Weights of a small GPT-style language model, trained from scratch on English Wikipedia.
Size: 12 layers, width 96, 3 heads of 32, MLP 256 SwiGLU, vocabulary 3372, 1.99M parameters.
Architecture: RMSNorm before each block, rotary positions, no biases in attention or MLP.
Training: a variant of SOAP for these matrices, 83M tokens, 2529 steps.
Each number is 200 + 40 x the weight over the matrix's rms, rounded and kept within 0 to 999. Layers, rows and columns count from 0.

# layer 6 attention key, 96x96, rms 0.133, rows 54-63, columns 0-95
363,204,201,200,201,214,274,168,248,223,177,224,163,216,196,181,299,200,226,186,185,195,215,176,163,223,158,152,153,330,240,198,249,162,271,235,275,211,55,161,135,226,239,248,251,178,224,145,180,251,170,126,181,253,186,109,158,233,257,198,208,257,232,153,97,217,203,251,248,176,226,280,200,153,251,171,219,316,168,267,204,249,150,164,144,189,202,285,240,231,235,293,242,221,263,195
246,222,276,223,189,196,171,227,175,176,207,205,271,221,221,124,166,193,204,258,187,219,219,151,142,187,153,242,192,308,190,204,225,206,213,172,241,115,180,126,116,231,201,214,216,227,200,184,237,194,183,357,168,226,178,225,195,208,213,199,214,294,228,273,223,204,236,214,177,211,183,184,181,203,220,217,140,241,107,236,159,185,190,268,163,223,345,229,191,223,170,229,170,141,151,127
223,174,205,211,256,186,204,154,282,243,246,229,228,160,191,206,195,223,304,210,139,255,267,266,199,178,211,157,173,151,220,132,247,216,258,172,325,193,216,170,173,154,150,196,172,246,209,219,130,173,132,155,171,200,213,206,205,237,209,210,217,223,233,292,240,221,232,284,178,158,192,176,211,183,234,214,224,237,162,190,202,147,167,115,151,136,226,245,151,230,188,216,248,101,174,159
227,311,185,128,255,142,232,214,168,246,210,152,170,227,160,195,149,214,118,252,199,200,218,176,166,254,295,214,95,190,135,121,111,194,241,213,172,186,256,126,158,200,194,240,278,241,238,95,215,181,170,284,261,246,342,221,208,120,177,235,127,262,263,225,185,211,188,244,218,230,176,287,195,226,167,166,263,251,212,224,257,257,236,254,183,195,199,170,194,247,142,164,274,225,187,248
162,185,152,166,309,150,175,135,213,183,151,174,216,248,135,182,209,229,273,105,168,194,259,233,177,250,260,193,170,169,270,268,156,131,212,171,239,254,253,264,120,216,228,191,188,190,186,169,199,192,265,168,224,223,224,173,221,199,153,180,212,184,147,232,220,244,211,235,240,207,197,231,210,289,201,190,164,284,206,206,201,241,222,210,291,240,128,238,153,222,243,260,247,186,265,196
238,237,164,317,231,203,145,228,184,286,195,181,216,132,205,184,111,305,215,236,244,255,133,202,185,176,134,138,180,160,209,177,167,189,257,170,187,194,155,201,88,266,236,207,204,202,258,199,252,159,204,188,187,184,121,220,130,191,172,233,195,212,210,151,176,175,238,114,126,191,188,243,294,263,258,216,180,118,261,249,189,205,154,277,172,235,238,183,199,253,167,203,205,179,164,206
249,151,285,177,170,219,174,156,164,204,245,189,140,195,188,246,159,280,162,211,206,204,176,177,173,130,272,125,144,110,206,127,179,179,140,190,217,132,208,213,153,145,200,185,219,192,143,245,277,184,191,190,163,101,195,214,173,229,112,180,117,109,238,87,187,198,121,255,221,135,214,252,180,209,274,169,241,231,187,180,173,184,157,287,242,163,189,218,133,162,245,236,221,160,164,198
162,165,218,254,150,271,224,220,222,166,156,203,236,174,224,210,137,195,324,207,246,256,204,160,200,209,230,184,225,230,265,178,187,211,237,161,243,187,129,216,174,257,208,203,219,190,151,135,220,227,184,206,172,271,210,156,191,208,161,195,195,236,185,170,137,228,172,185,148,234,167,256,123,126,206,261,190,261,254,187,277,94,240,258,213,211,252,218,107,126,253,197,180,241,157,247
224,301,149,213,144,198,291,233,235,186,222,144,234,142,239,222,269,167,187,283,214,157,124,228,242,200,212,201,198,173,195,272,107,234,234,247,114,285,208,202,239,241,205,163,199,177,191,244,94,155,143,176,239,194,108,254,179,283,137,245,225,218,257,269,193,186,193,222,168,229,231,145,260,228,97,240,169,222,207,192,146,138,192,217,271,153,163,199,129,159,235,286,220,182,162,223
224,221,159,236,223,289,233,340,215,173,274,190,245,220,274,206,206,151,147,182,174,168,233,226,205,128,209,285,144,136,124,214,225,168,217,128,282,202,219,175,202,181,194,175,126,158,142,205,176,185,250,107,237,221,176,216,180,231,168,190,184,206,211,186,170,180,252,209,199,162,286,168,164,215,209,206,216,290,225,214,195,160,74,178,211,254,228,147,199,199,185,270,161,186,270,237
# layer 6 attention query, 96x96, rms 0.133, rows 55-63, columns 0-95
213,133,186,166,255,188,217,129,167,181,211,192,192,118,173,104,199,227,244,247,204,176,148,219,188,154,194,277,259,147,217,86,217,59,133,237,174,139,211,248,269,201,251,157,256,108,199,172,142,192,250,136,185,183,118,172,159,262,226,193,213,289,274,296,155,220,162,204,206,177,100,288,215,145,126,145,230,238,235,190,225,283,186,262,139,228,269,205,199,279,211,223,308,184,140,258
292,209,177,231,199,213,135,169,302,187,172,180,231,180,271,164,227,243,178,172,250,260,180,186,159,262,204,146,185,230,234,161,191,114,214,253,148,293,109,236,237,145,280,259,243,172,228,192,205,184,137,217,262,165,273,174,215,141,160,190,151,170,249,174,137,136,148,207,225,265,305,181,229,173,150,179,208,252,219,154,173,172,220,189,226,233,300,150,137,217,178,206,217,242,172,269
187,218,204,216,240,243,223,254,190,208,257,207,205,148,145,89,200,268,175,206,259,128,215,121,188,281,204,178,251,254,157,182,230,183,228,182,243,203,192,207,175,184,170,248,206,296,252,174,119,147,203,203,136,144,216,260,181,218,239,182,156,206,197,227,257,205,105,174,220,217,147,127,139,122,164,215,129,181,251,166,185,175,212,111,271,274,92,219,231,227,141,227,187,116,145,162
218,182,229,176,216,205,160,189,288,239,191,199,207,127,141,136,196,201,223,219,150,213,203,272,189,251,110,180,213,234,131,282,263,161,132,248,160,219,209,283,215,219,205,214,159,180,227,152,145,166,153,183,203,192,199,187,257,174,178,143,211,279,175,254,226,165,145,146,210,122,220,124,136,248,251,257,215,180,176,180,185,213,193,190,130,123,235,176,206,149,280,144,143,302,161,208
192,193,147,233,235,260,187,205,173,321,152,152,132,205,158,237,182,201,227,252,275,248,182,213,156,202,159,170,261,227,248,250,200,238,267,169,240,163,235,211,253,192,190,133,226,200,195,263,268,217,187,173,141,246,174,285,182,273,217,174,140,232,202,116,248,208,235,209,195,284,175,213,234,198,238,208,197,272,191,201,158,141,183,211,217,214,201,282,229,128,176,221,163,186,193,171
197,235,226,242,243,237,207,253,164,241,164,205,170,212,216,152,188,201,234,207,256,166,170,181,258,249,199,192,167,192,211,198,192,131,204,183,218,165,131,217,216,122,252,321,202,177,212,176,281,233,188,247,240,258,257,137,262,311,195,188,145,249,200,163,141,148,193,149,124,204,235,162,158,270,180,172,146,114,192,176,252,136,161,192,144,231,205,164,186,274,167,246,157,193,194,178
146,92,213,134,222,196,230,158,207,158,151,189,208,125,245,203,195,233,202,202,176,232,174,174,150,221,238,198,195,239,275,233,248,255,177,185,269,114,150,195,121,295,216,192,266,226,139,149,245,185,125,209,272,219,143,171,270,186,152,154,169,217,163,165,262,206,292,236,226,198,121,206,166,225,148,240,171,167,183,223,196,192,232,199,117,310,225,215,252,256,151,227,165,190,212,297
144,190,209,210,243,180,258,240,183,286,120,253,145,239,208,270,104,185,167,147,206,297,152,191,202,156,140,237,196,210,133,167,175,185,276,205,222,275,195,138,126,221,193,172,238,237,140,236,184,160,179,218,240,257,196,229,229,150,110,172,202,145,249,217,233,237,199,323,139,202,191,240,175,215,228,264,210,275,208,205,212,270,227,191,249,279,190,201,186,185,234,206,142,243,166,116
221,228,224,159,198,170,224,144,250,176,153,156,153,252,253,274,234,143,162,222,182,208,182,258,158,204,227,228,198,154,122,217,156,206,217,255,219,230,170,137,253,236,121,247,222,179,240,298,275,272,264,199,223,183,165,226,214,215,171,218,129,135,219,264,233,138,132,199,173,156,252,213,165,164,203,124,220,196,271,193,232,260,193,252,183,204,170,183,252,105,248,188,200,234,145,227
# layer 6 attention value, 96x96, rms 0.122, rows 32-58, columns 0-95
152,166,210,172,199,232,146,271,171,224,172,186,205,194,184,254,172,244,200,187,208,211,205,180,190,180,148,128,168,199,197,166,221,193,160,212,204,231,183,136,181,201,298,192,142,156,155,217,153,163,231,210,226,185,263,170,192,186,171,197,210,262,134,216,110,136,252,195,213,155,252,211,206,212,198,257,198,200,249,178,205,147,256,212,100,273,203,311,218,153,151,259,253,207,259,247
215,171,201,205,171,156,191,287,149,247,181,200,216,170,166,245,221,207,288,160,210,155,209,268,165,133,227,145,192,200,203,254,146,162,181,201,283,122,243,275,213,219,183,160,209,222,118,219,179,182,193,179,170,208,225,187,189,186,235,150,260,188,211,214,220,185,186,202,193,175,224,188,196,194,253,184,260,205,192,142,189,140,191,205,216,268,156,235,135,102,253,213,195,234,196,206
198,181,225,163,275,145,230,187,209,149,139,178,226,284,176,235,125,214,144,230,186,192,150,208,211,144,219,146,237,146,211,236,222,216,187,145,170,209,166,172,168,177,353,137,139,147,230,191,178,196,305,198,218,245,250,232,212,278,172,211,176,237,151,244,285,228,281,135,206,213,256,162,183,188,189,169,179,134,155,192,206,190,250,212,238,216,179,194,169,143,177,242,232,240,195,135
259,209,212,176,174,219,175,190,198,181,209,215,258,187,139,171,186,178,204,229,177,136,196,249,241,245,158,136,128,135,154,220,231,236,191,162,211,233,201,143,194,211,207,158,197,183,141,170,96,165,257,179,263,185,229,134,156,218,243,239,209,212,131,264,209,230,170,197,175,224,182,161,199,182,247,240,163,272,205,224,245,198,184,241,170,150,138,199,188,198,201,154,129,171,199,192
232,180,266,220,143,220,283,187,262,204,175,236,197,208,149,190,201,188,231,216,167,133,210,169,230,218,238,217,259,222,226,126,201,198,278,225,200,201,190,180,208,192,71,168,247,267,194,202,240,215,167,157,255,136,162,216,251,226,167,209,234,219,217,225,225,238,201,104,220,158,187,175,196,228,257,137,231,259,170,249,201,219,180,127,191,170,199,175,171,160,208,217,219,203,153,179
219,207,128,158,210,148,146,181,240,176,211,198,178,224,181,161,175,173,207,249,150,136,150,305,216,142,199,196,177,199,248,258,169,192,285,234,214,174,193,154,216,193,203,245,263,234,191,197,206,191,162,190,200,188,237,226,230,165,224,253,227,238,201,180,191,194,250,193,218,180,198,155,161,265,195,197,247,192,191,156,170,216,260,175,260,227,177,253,221,245,252,193,163,220,196,190
243,209,240,183,221,237,219,243,146,234,238,183,223,180,203,221,200,211,228,200,201,253,229,129,214,155,255,223,186,173,187,130,198,172,128,238,191,233,173,249,269,185,208,215,217,148,233,183,231,107,234,137,124,191,169,217,220,194,260,243,276,178,240,211,177,201,219,185,196,156,186,193,164,212,287,190,157,191,198,269,157,162,192,134,231,160,150,190,206,203,227,300,194,220,183,204
261,151,208,168,223,237,249,240,171,204,144,248,212,213,201,222,231,190,137,162,227,205,188,210,170,289,171,207,196,194,172,139,277,222,162,163,253,293,206,165,186,118,140,159,253,177,225,206,284,184,206,210,167,198,275,203,174,206,253,243,241,263,212,147,234,184,233,190,127,166,253,235,184,189,193,209,189,205,280,172,178,218,151,178,107,161,210,153,207,157,209,200,222,171,200,274
189,185,210,121,215,253,246,252,156,166,204,138,182,213,226,271,191,228,188,215,212,138,230,192,228,202,188,212,250,119,216,179,211,154,279,194,251,191,227,173,237,176,236,145,180,189,165,166,176,149,116,209,249,113,223,150,222,156,141,194,243,240,161,187,201,202,201,214,200,145,200,284,206,219,177,214,210,230,156,216,249,251,160,183,208,214,162,241,204,248,181,218,228,235,188,107
203,194,174,195,174,95,153,210,181,200,208,202,213,253,256,206,135,141,160,126,170,221,217,198,171,128,208,170,149,241,225,211,227,214,243,196,216,143,168,179,146,168,172,157,208,234,213,158,156,269,210,223,206,246,230,189,264,157,202,172,244,227,202,206,232,140,274,251,191,221,111,153,229,194,288,171,238,142,168,236,200,231,200,238,181,221,194,134,240,170,167,192,166,173,176,96
190,216,221,238,239,278,192,155,190,207,217,224,243,257,187,230,214,124,174,240,204,303,199,203,247,185,242,208,184,146,177,194,210,219,168,223,161,199,188,219,219,202,209,186,227,218,232,166,186,189,152,271,169,140,115,188,204,181,174,239,164,244,257,196,253,173,142,173,272,226,186,240,111,190,192,242,236,95,202,257,223,216,190,203,130,195,226,185,202,180,209,219,203,209,186,237
259,166,143,143,164,192,183,163,214,284,124,170,160,169,193,206,265,245,224,248,173,190,258,169,216,234,174,146,241,220,190,281,168,248,269,195,228,257,199,204,186,210,200,165,239,148,164,167,197,215,196,194,264,196,264,187,224,350,190,211,108,228,193,165,213,213,171,206,198,212,250,264,183,152,172,231,204,175,176,155,174,227,265,155,218,147,203,176,163,188,203,197,191,287,250,205
211,199,213,220,203,191,202,161,239,253,202,210,230,243,198,195,189,265,166,215,211,189,227,233,280,158,174,229,247,195,194,184,171,170,186,224,189,173,135,217,177,169,192,198,201,212,162,187,219,255,116,158,141,225,220,145,192,216,190,214,219,242,320,239,104,238,217,201,221,169,217,170,214,278,192,141,167,154,262,194,175,230,238,149,213,139,179,193,216,170,235,150,243,166,223,220
229,152,232,239,174,304,198,206,149,105,199,289,265,188,186,172,189,230,148,220,235,290,202,160,166,225,265,245,174,138,128,179,190,150,106,157,141,198,202,175,194,122,237,251,217,171,55,85,242,224,212,200,244,223,171,235,210,172,231,161,160,188,244,196,191,143,163,211,181,180,185,205,229,236,206,177,186,210,209,282,194,171,174,234,175,294,189,230,270,139,234,207,158,243,160,154
201,200,168,182,126,243,148,213,145,142,197,170,242,135,153,168,222,257,214,144,159,190,156,148,146,282,190,218,202,153,201,281,195,154,179,129,102,196,236,207,225,254,139,229,230,215,270,209,297,206,166,232,220,205,230,167,217,170,206,193,159,196,206,165,196,134,223,178,212,196,178,286,199,163,161,144,198,175,157,228,161,208,217,210,225,167,235,182,202,200,168,185,192,235,204,216
207,160,112,224,200,238,142,211,279,207,294,209,145,260,214,195,203,230,197,188,177,162,200,208,163,178,202,220,254,278,174,262,224,159,184,211,208,265,196,174,235,173,123,206,165,146,224,210,130,193,203,141,279,170,186,219,254,202,142,284,213,286,233,147,159,189,254,159,218,150,186,225,173,147,132,242,268,273,219,233,196,209,220,205,167,195,231,173,134,227,149,139,133,180,239,177
266,181,208,209,221,198,175,223,245,215,158,158,171,118,224,246,161,253,180,280,207,223,221,180,213,149,194,224,212,263,229,146,179,216,250,237,215,158,189,146,209,170,266,179,218,186,215,193,248,114,141,225,202,198,181,265,215,200,197,191,222,216,173,224,236,201,274,186,174,103,174,163,127,165,233,255,175,209,177,170,197,168,161,229,183,163,234,252,196,104,184,147,220,247,256,176
207,238,144,178,230,137,184,224,255,137,147,143,290,183,167,222,129,227,207,214,184,215,190,167,166,279,184,184,216,137,150,231,234,192,226,222,109,234,288,131,177,188,188,107,247,143,247,201,189,234,235,155,251,154,191,128,212,210,174,156,226,151,211,150,228,224,197,179,205,138,198,210,215,228,173,157,174,171,246,180,168,224,233,258,217,152,220,165,213,212,278,221,291,163,172,134
194,225,148,216,144,208,158,192,123,213,202,245,182,172,182,185,185,259,146,142,143,215,136,197,207,164,218,267,240,209,81,181,202,143,230,225,257,226,140,212,195,119,177,199,233,266,203,152,263,210,231,243,141,168,189,202,255,223,106,142,149,241,240,238,213,147,258,192,176,188,250,171,189,208,198,247,277,204,184,167,194,226,247,185,163,224,229,187,233,192,224,150,151,241,170,122
194,193,231,172,151,182,187,181,160,210,210,123,119,281,247,192,145,293,184,142,184,185,155,184,228,226,176,255,211,151,201,195,160,209,204,221,159,158,214,125,225,270,261,221,160,226,201,183,138,233,147,245,242,248,248,153,237,172,227,157,287,201,215,225,186,220,262,219,182,157,169,286,209,271,215,207,192,188,188,165,232,296,266,223,160,177,200,169,229,196,149,208,227,225,232,199
255,279,222,175,211,241,204,175,222,217,108,250,162,292,227,210,187,174,142,175,214,236,193,177,177,202,247,200,124,183,198,168,190,151,234,182,169,264,155,187,208,270,157,167,230,178,224,194,287,150,189,152,161,217,190,241,249,258,161,190,149,91,237,181,220,140,155,188,232,233,188,212,73,232,271,207,207,223,190,161,218,239,198,225,217,242,236,169,220,240,143,220,178,158,271,279
137,240,230,203,185,266,183,223,267,169,165,200,184,348,232,233,247,267,239,218,249,154,279,322,182,231,259,236,145,208,158,218,185,201,214,232,274,226,156,179,251,239,126,201,188,178,265,204,188,187,218,213,139,154,220,141,195,221,267,152,161,218,146,186,150,263,281,171,293,102,262,171,191,170,167,201,190,226,161,218,139,259,247,147,216,145,180,269,130,270,141,228,178,218,205,278
158,274,191,149,209,207,168,225,238,151,190,194,150,222,181,222,174,222,165,140,167,174,164,208,257,190,202,247,154,169,149,188,271,270,183,169,174,175,136,197,218,221,176,171,193,155,221,214,153,171,149,196,237,229,184,150,215,140,153,156,172,219,129,163,129,180,231,168,194,143,267,215,179,203,223,267,198,210,214,194,188,229,239,150,146,183,169,175,207,229,257,251,176,258,287,221
232,235,206,169,188,227,257,176,158,191,146,221,167,245,263,191,215,214,240,267,222,212,229,232,175,279,218,211,234,191,233,277,166,204,249,196,176,228,186,193,239,234,298,200,199,269,195,215,228,234,169,190,138,234,185,215,224,154,188,193,150,284,205,238,198,217,163,213,231,219,216,183,257,176,262,179,102,207,239,175,189,171,128,164,158,163,124,232,157,207,149,196,333,246,243,224
278,211,243,123,178,214,191,169,128,209,235,171,184,158,170,231,122,191,158,171,254,223,248,204,182,225,227,189,132,206,261,186,210,235,199,174,156,102,221,173,282,180,210,228,185,214,187,202,218,226,185,90,186,249,207,209,252,195,187,189,217,165,194,222,177,142,244,242,243,122,256,227,227,241,242,226,217,214,198,270,251,189,151,196,228,197,222,182,155,163,236,253,212,213,161,237
177,217,243,199,160,183,256,253,207,209,207,197,202,150,169,183,150,190,189,198,156,166,161,179,196,193,148,234,255,205,212,203,242,238,161,181,225,205,155,134,134,233,245,296,202,176,141,193,231,250,205,181,185,175,171,261,252,223,139,209,273,179,236,205,178,134,128,124,150,209,187,236,218,112,232,165,188,206,114,166,178,225,229,204,128,203,185,217,181,196,206,164,201,254,176,155
164,220,231,214,158,200,231,202,235,152,199,212,255,228,274,180,259,201,255,199,224,179,172,171,252,249,215,238,171,227,216,196,194,180,243,261,225,189,167,178,317,255,255,218,162,250,238,139,170,223,248,278,287,190,194,206,164,120,239,196,216,195,177,173,123,159,157,205,200,174,257,243,171,283,215,178,126,188,262,202,209,228,257,189,234,147,202,160,190,175,245,198,228,266,184,152
# layer 6 attention output (transposed), 96x96, rms 0.153, rows 32-58, columns 0-95
225,170,213,235,184,166,274,183,233,173,157,220,184,147,119,172,183,163,144,187,146,221,179,197,239,184,221,276,212,141,185,157,242,251,152,188,195,206,298,213,161,172,227,195,175,153,199,268,161,209,189,192,141,235,154,167,170,227,216,174,194,194,124,189,242,283,238,184,178,176,207,186,193,214,164,160,249,158,170,204,190,159,176,204,267,237,236,208,175,271,217,150,189,256,148,142
168,205,207,135,167,220,235,148,182,240,229,154,170,203,234,230,178,171,141,155,178,263,249,234,238,222,191,276,238,255,195,225,240,176,228,168,163,231,159,142,222,177,234,211,225,159,236,255,170,196,189,214,212,194,235,178,204,276,208,196,87,180,201,202,143,218,166,270,275,185,189,251,173,185,163,181,189,181,196,240,231,205,212,176,210,190,231,144,275,223,196,198,193,225,221,182
232,151,196,149,180,240,220,216,185,285,209,192,273,186,167,211,205,181,74,174,166,174,236,157,233,227,204,234,167,229,181,162,180,235,177,225,255,183,270,239,167,194,78,165,232,222,228,232,181,229,189,177,190,204,130,224,168,171,249,211,226,165,193,252,190,212,184,204,277,138,151,180,190,190,117,174,230,188,130,170,305,220,233,195,147,217,132,215,246,247,242,205,242,212,149,294
210,251,166,267,103,155,196,172,188,182,244,281,183,227,166,168,163,231,190,158,178,225,159,187,217,187,172,233,244,207,250,268,163,157,185,237,171,242,213,175,222,226,189,203,210,198,234,152,237,204,219,204,195,199,106,227,236,160,210,159,210,233,166,196,173,235,227,187,167,223,236,282,199,217,127,125,277,146,256,191,252,257,187,213,179,232,133,172,208,176,178,227,281,207,236,261
189,195,150,217,237,213,92,193,127,245,184,149,189,235,239,209,256,182,165,182,206,143,265,179,178,151,210,179,241,225,181,215,161,202,174,199,224,215,189,215,236,152,242,225,197,227,197,193,213,217,233,162,276,190,170,190,204,164,243,183,97,155,178,195,161,178,233,210,182,202,181,195,196,228,189,242,232,190,213,210,226,172,159,246,211,143,180,213,199,199,162,208,191,163,287,220
218,186,175,182,170,193,222,241,147,218,201,131,177,213,166,188,201,236,191,204,284,171,223,170,235,222,229,204,200,152,199,190,205,131,172,164,159,148,153,201,224,208,218,162,163,155,227,256,221,225,257,224,231,179,175,110,246,183,218,128,202,192,182,223,221,198,91,201,209,201,231,229,226,112,179,250,182,234,171,185,214,171,179,190,193,231,228,152,152,150,196,259,267,183,184,185
147,245,189,186,210,193,234,194,233,213,240,198,188,178,135,264,224,183,198,244,282,157,177,224,176,209,113,186,234,220,204,216,194,160,167,120,237,242,229,289,150,146,195,168,148,191,151,214,213,253,185,194,226,245,251,233,197,306,216,177,177,149,214,162,245,231,287,239,289,167,140,233,230,184,187,137,186,116,263,159,173,223,255,223,222,181,182,211,195,178,211,187,253,221,283,230
165,191,119,207,206,227,206,246,154,186,231,231,138,159,256,173,203,110,232,201,208,240,217,224,264,197,152,256,193,225,223,218,144,238,197,225,191,151,235,223,161,242,210,164,196,236,164,164,246,152,213,182,182,197,177,208,152,192,220,220,209,156,207,279,153,235,133,152,201,222,123,190,239,205,217,226,262,197,205,261,138,202,184,265,259,211,156,265,217,235,199,185,221,246,277,148
252,172,100,300,154,122,144,187,171,205,215,198,198,207,170,173,289,204,175,149,192,241,200,191,187,224,229,150,239,166,177,213,167,195,190,121,196,241,215,216,155,198,209,233,222,173,182,226,168,187,213,204,222,192,166,190,167,242,282,181,224,164,232,215,118,194,174,194,180,182,234,153,246,212,207,178,228,174,184,239,238,183,286,221,213,241,186,241,211,106,174,131,162,216,132,181
209,236,217,134,207,234,252,201,200,185,234,215,217,216,206,170,239,242,246,212,208,160,166,224,182,178,228,229,290,217,138,158,134,132,186,175,199,177,258,201,245,202,200,205,237,186,260,163,253,213,207,159,135,139,228,182,169,207,144,176,138,215,181,161,196,187,187,223,258,216,190,153,111,228,185,222,162,249,178,196,188,157,259,132,188,228,207,249,233,192,234,268,261,235,184,260
245,210,242,250,230,189,201,182,226,121,178,184,143,204,193,224,215,216,193,180,160,179,172,211,200,208,226,183,185,189,223,224,203,263,238,220,199,166,253,261,209,148,167,201,200,152,197,211,206,200,215,147,186,206,198,204,172,157,242,235,228,149,213,217,194,199,269,212,88,185,137,238,229,200,250,168,148,197,194,246,207,173,224,131,147,173,149,219,160,116,247,182,280,236,264,182
217,232,164,142,213,159,256,189,203,143,231,207,240,248,211,209,258,172,177,159,198,211,230,244,182,256,230,244,133,147,223,121,203,242,247,272,185,183,106,182,154,208,203,189,135,237,190,243,247,143,184,254,204,151,167,210,217,121,259,184,184,242,243,237,180,211,198,139,156,210,199,140,187,215,111,132,186,153,194,144,178,150,182,267,166,185,215,194,237,190,185,192,154,205,201,191
185,183,175,197,202,214,196,268,239,211,175,223,204,230,216,206,192,183,258,291,269,162,150,231,145,237,266,150,199,200,218,196,138,193,195,202,150,279,168,193,195,229,226,236,186,185,176,232,154,93,236,158,207,145,168,200,169,191,293,214,189,221,143,151,188,169,192,143,194,211,173,252,254,142,222,212,165,234,188,201,115,159,186,232,202,208,216,143,154,269,180,188,221,235,272,238
232,189,173,175,244,174,187,289,192,249,228,186,144,176,268,160,233,176,243,159,146,178,238,150,176,192,110,195,184,249,189,214,222,169,215,214,218,215,270,280,290,211,224,192,254,226,291,239,134,165,284,193,176,226,217,291,228,222,115,249,226,193,176,138,233,272,241,150,181,113,166,243,288,188,223,166,184,169,158,256,200,269,264,158,186,181,253,204,197,163,197,217,250,254,249,235
222,217,218,164,173,186,266,248,196,194,177,190,136,171,210,200,249,166,196,208,225,222,272,202,249,168,225,234,223,179,119,151,196,196,304,252,176,144,153,230,230,183,186,184,183,227,176,223,219,198,198,221,205,191,222,275,242,179,154,216,219,149,221,195,136,196,210,212,177,227,230,173,216,229,235,142,159,227,249,173,136,168,158,215,191,191,254,245,188,149,250,124,131,225,100,189
188,141,155,165,164,204,200,164,149,140,169,223,244,221,234,211,207,196,221,109,221,192,189,203,239,218,261,154,205,179,282,242,236,234,188,166,180,210,212,238,210,202,286,284,226,212,151,180,254,203,246,221,156,265,230,188,204,148,135,179,155,206,158,148,239,224,142,239,137,214,170,176,204,201,181,185,125,175,242,125,237,174,189,334,300,213,223,210,223,159,251,242,220,169,166,230
162,221,222,196,232,234,295,217,152,187,257,190,276,275,151,216,204,164,179,198,253,174,216,176,201,201,185,192,161,135,233,211,282,189,167,159,213,238,229,230,247,211,171,168,204,226,146,228,96,220,196,191,194,198,200,149,173,205,141,156,202,144,210,226,142,263,176,203,226,248,237,165,196,280,218,193,203,145,178,194,256,209,244,202,190,150,186,201,226,199,205,242,202,213,238,155
203,184,184,214,155,229,212,229,149,262,203,258,77,213,159,177,294,166,202,266,244,247,166,196,242,185,173,183,213,200,160,139,141,257,224,207,227,192,225,217,240,209,244,230,179,261,219,139,199,194,95,210,184,211,140,164,244,193,316,204,223,200,174,246,205,214,206,208,183,303,205,159,185,189,208,222,171,275,183,138,285,239,226,213,110,165,176,254,234,190,205,161,160,243,223,249
220,161,275,128,230,197,193,213,193,264,200,121,168,255,238,218,235,211,189,217,196,237,317,224,224,205,232,105,179,283,195,206,218,235,220,179,185,159,233,233,233,267,193,145,173,199,254,213,129,159,212,197,178,160,312,204,202,132,209,167,222,209,219,156,191,290,178,217,185,203,236,179,214,157,236,132,264,156,142,223,259,173,221,249,252,244,246,295,223,226,199,234,222,214,205,211
247,220,163,219,205,189,174,189,239,203,226,296,209,224,139,208,221,189,203,199,214,181,234,220,199,172,205,147,206,186,195,134,188,137,215,193,177,211,235,174,224,177,213,251,146,216,189,251,185,256,263,171,144,151,215,190,200,165,268,247,212,228,215,120,179,160,161,227,214,244,244,156,234,182,133,196,240,254,200,199,233,188,195,76,241,258,197,261,135,191,260,173,118,184,159,196
191,168,192,217,343,213,209,209,188,162,227,210,226,150,230,228,306,277,218,222,206,188,255,178,244,147,217,187,219,199,203,235,243,256,261,255,186,217,221,237,177,176,208,176,202,183,205,161,187,253,179,277,186,221,206,238,206,194,246,141,147,160,249,185,199,222,233,188,236,215,231,168,216,185,172,217,224,175,241,192,197,157,159,124,174,178,246,242,148,264,212,204,215,236,216,196
199,235,168,233,191,138,158,180,193,247,203,201,169,133,253,138,188,159,195,224,199,163,118,157,195,248,177,222,190,220,214,156,179,192,182,211,196,247,212,171,109,143,203,107,194,147,131,232,191,204,134,200,176,191,261,228,186,156,223,118,157,125,136,173,222,203,130,220,125,255,206,268,223,259,201,229,191,200,228,79,247,127,184,234,250,205,260,216,112,234,224,178,206,136,189,182
271,207,190,198,205,162,250,159,154,278,213,203,213,164,154,208,212,171,232,250,198,191,203,237,192,214,171,154,222,202,168,260,170,111,208,230,210,197,254,216,149,197,221,159,154,251,215,183,226,190,175,264,172,217,169,196,138,198,278,241,215,189,148,197,205,245,204,243,183,196,224,208,166,147,161,202,222,151,188,143,246,151,180,238,223,208,230,142,173,199,174,179,214,171,92,155
209,146,151,160,270,190,209,291,182,166,166,218,203,169,175,223,194,220,141,217,202,183,153,195,235,183,223,171,165,174,213,152,183,193,165,241,227,159,208,195,182,197,154,197,243,203,140,210,194,160,276,233,232,182,193,200,153,233,207,213,175,171,237,186,202,175,196,158,211,239,301,266,128,230,188,132,247,199,199,188,129,159,156,194,109,234,249,188,227,216,185,153,100,149,203,175
202,197,172,188,229,190,216,233,229,198,240,180,160,148,157,243,240,157,249,233,188,123,267,200,203,128,155,212,253,212,192,238,188,185,207,181,165,259,108,215,215,250,185,98,226,262,222,270,144,209,190,236,197,239,178,213,141,230,217,272,153,153,203,199,256,209,231,222,220,209,228,209,156,165,172,168,190,199,216,188,249,238,190,174,237,254,193,190,297,202,214,214,159,228,212,182
265,217,233,214,206,231,172,222,222,260,241,194,257,194,191,205,216,179,199,182,231,184,185,182,300,201,296,205,233,222,197,174,205,217,258,145,244,171,239,286,264,209,209,236,173,192,177,190,201,211,246,200,213,194,160,145,195,214,164,192,169,224,283,235,236,270,285,209,202,169,211,127,215,278,140,169,270,222,237,238,138,203,194,229,185,221,180,179,200,244,168,234,190,176,174,225
291,189,201,160,201,263,143,118,200,151,126,187,153,194,209,225,244,173,253,258,142,236,240,217,156,147,168,181,171,100,192,207,203,90,162,136,203,199,173,194,145,175,144,194,209,189,152,247,213,161,192,150,143,131,220,235,246,212,162,282,212,166,202,175,215,184,229,190,206,218,221,193,268,173,174,182,342,223,189,200,194,139,169,200,124,132,187,274,183,187,218,204,259,156,172,225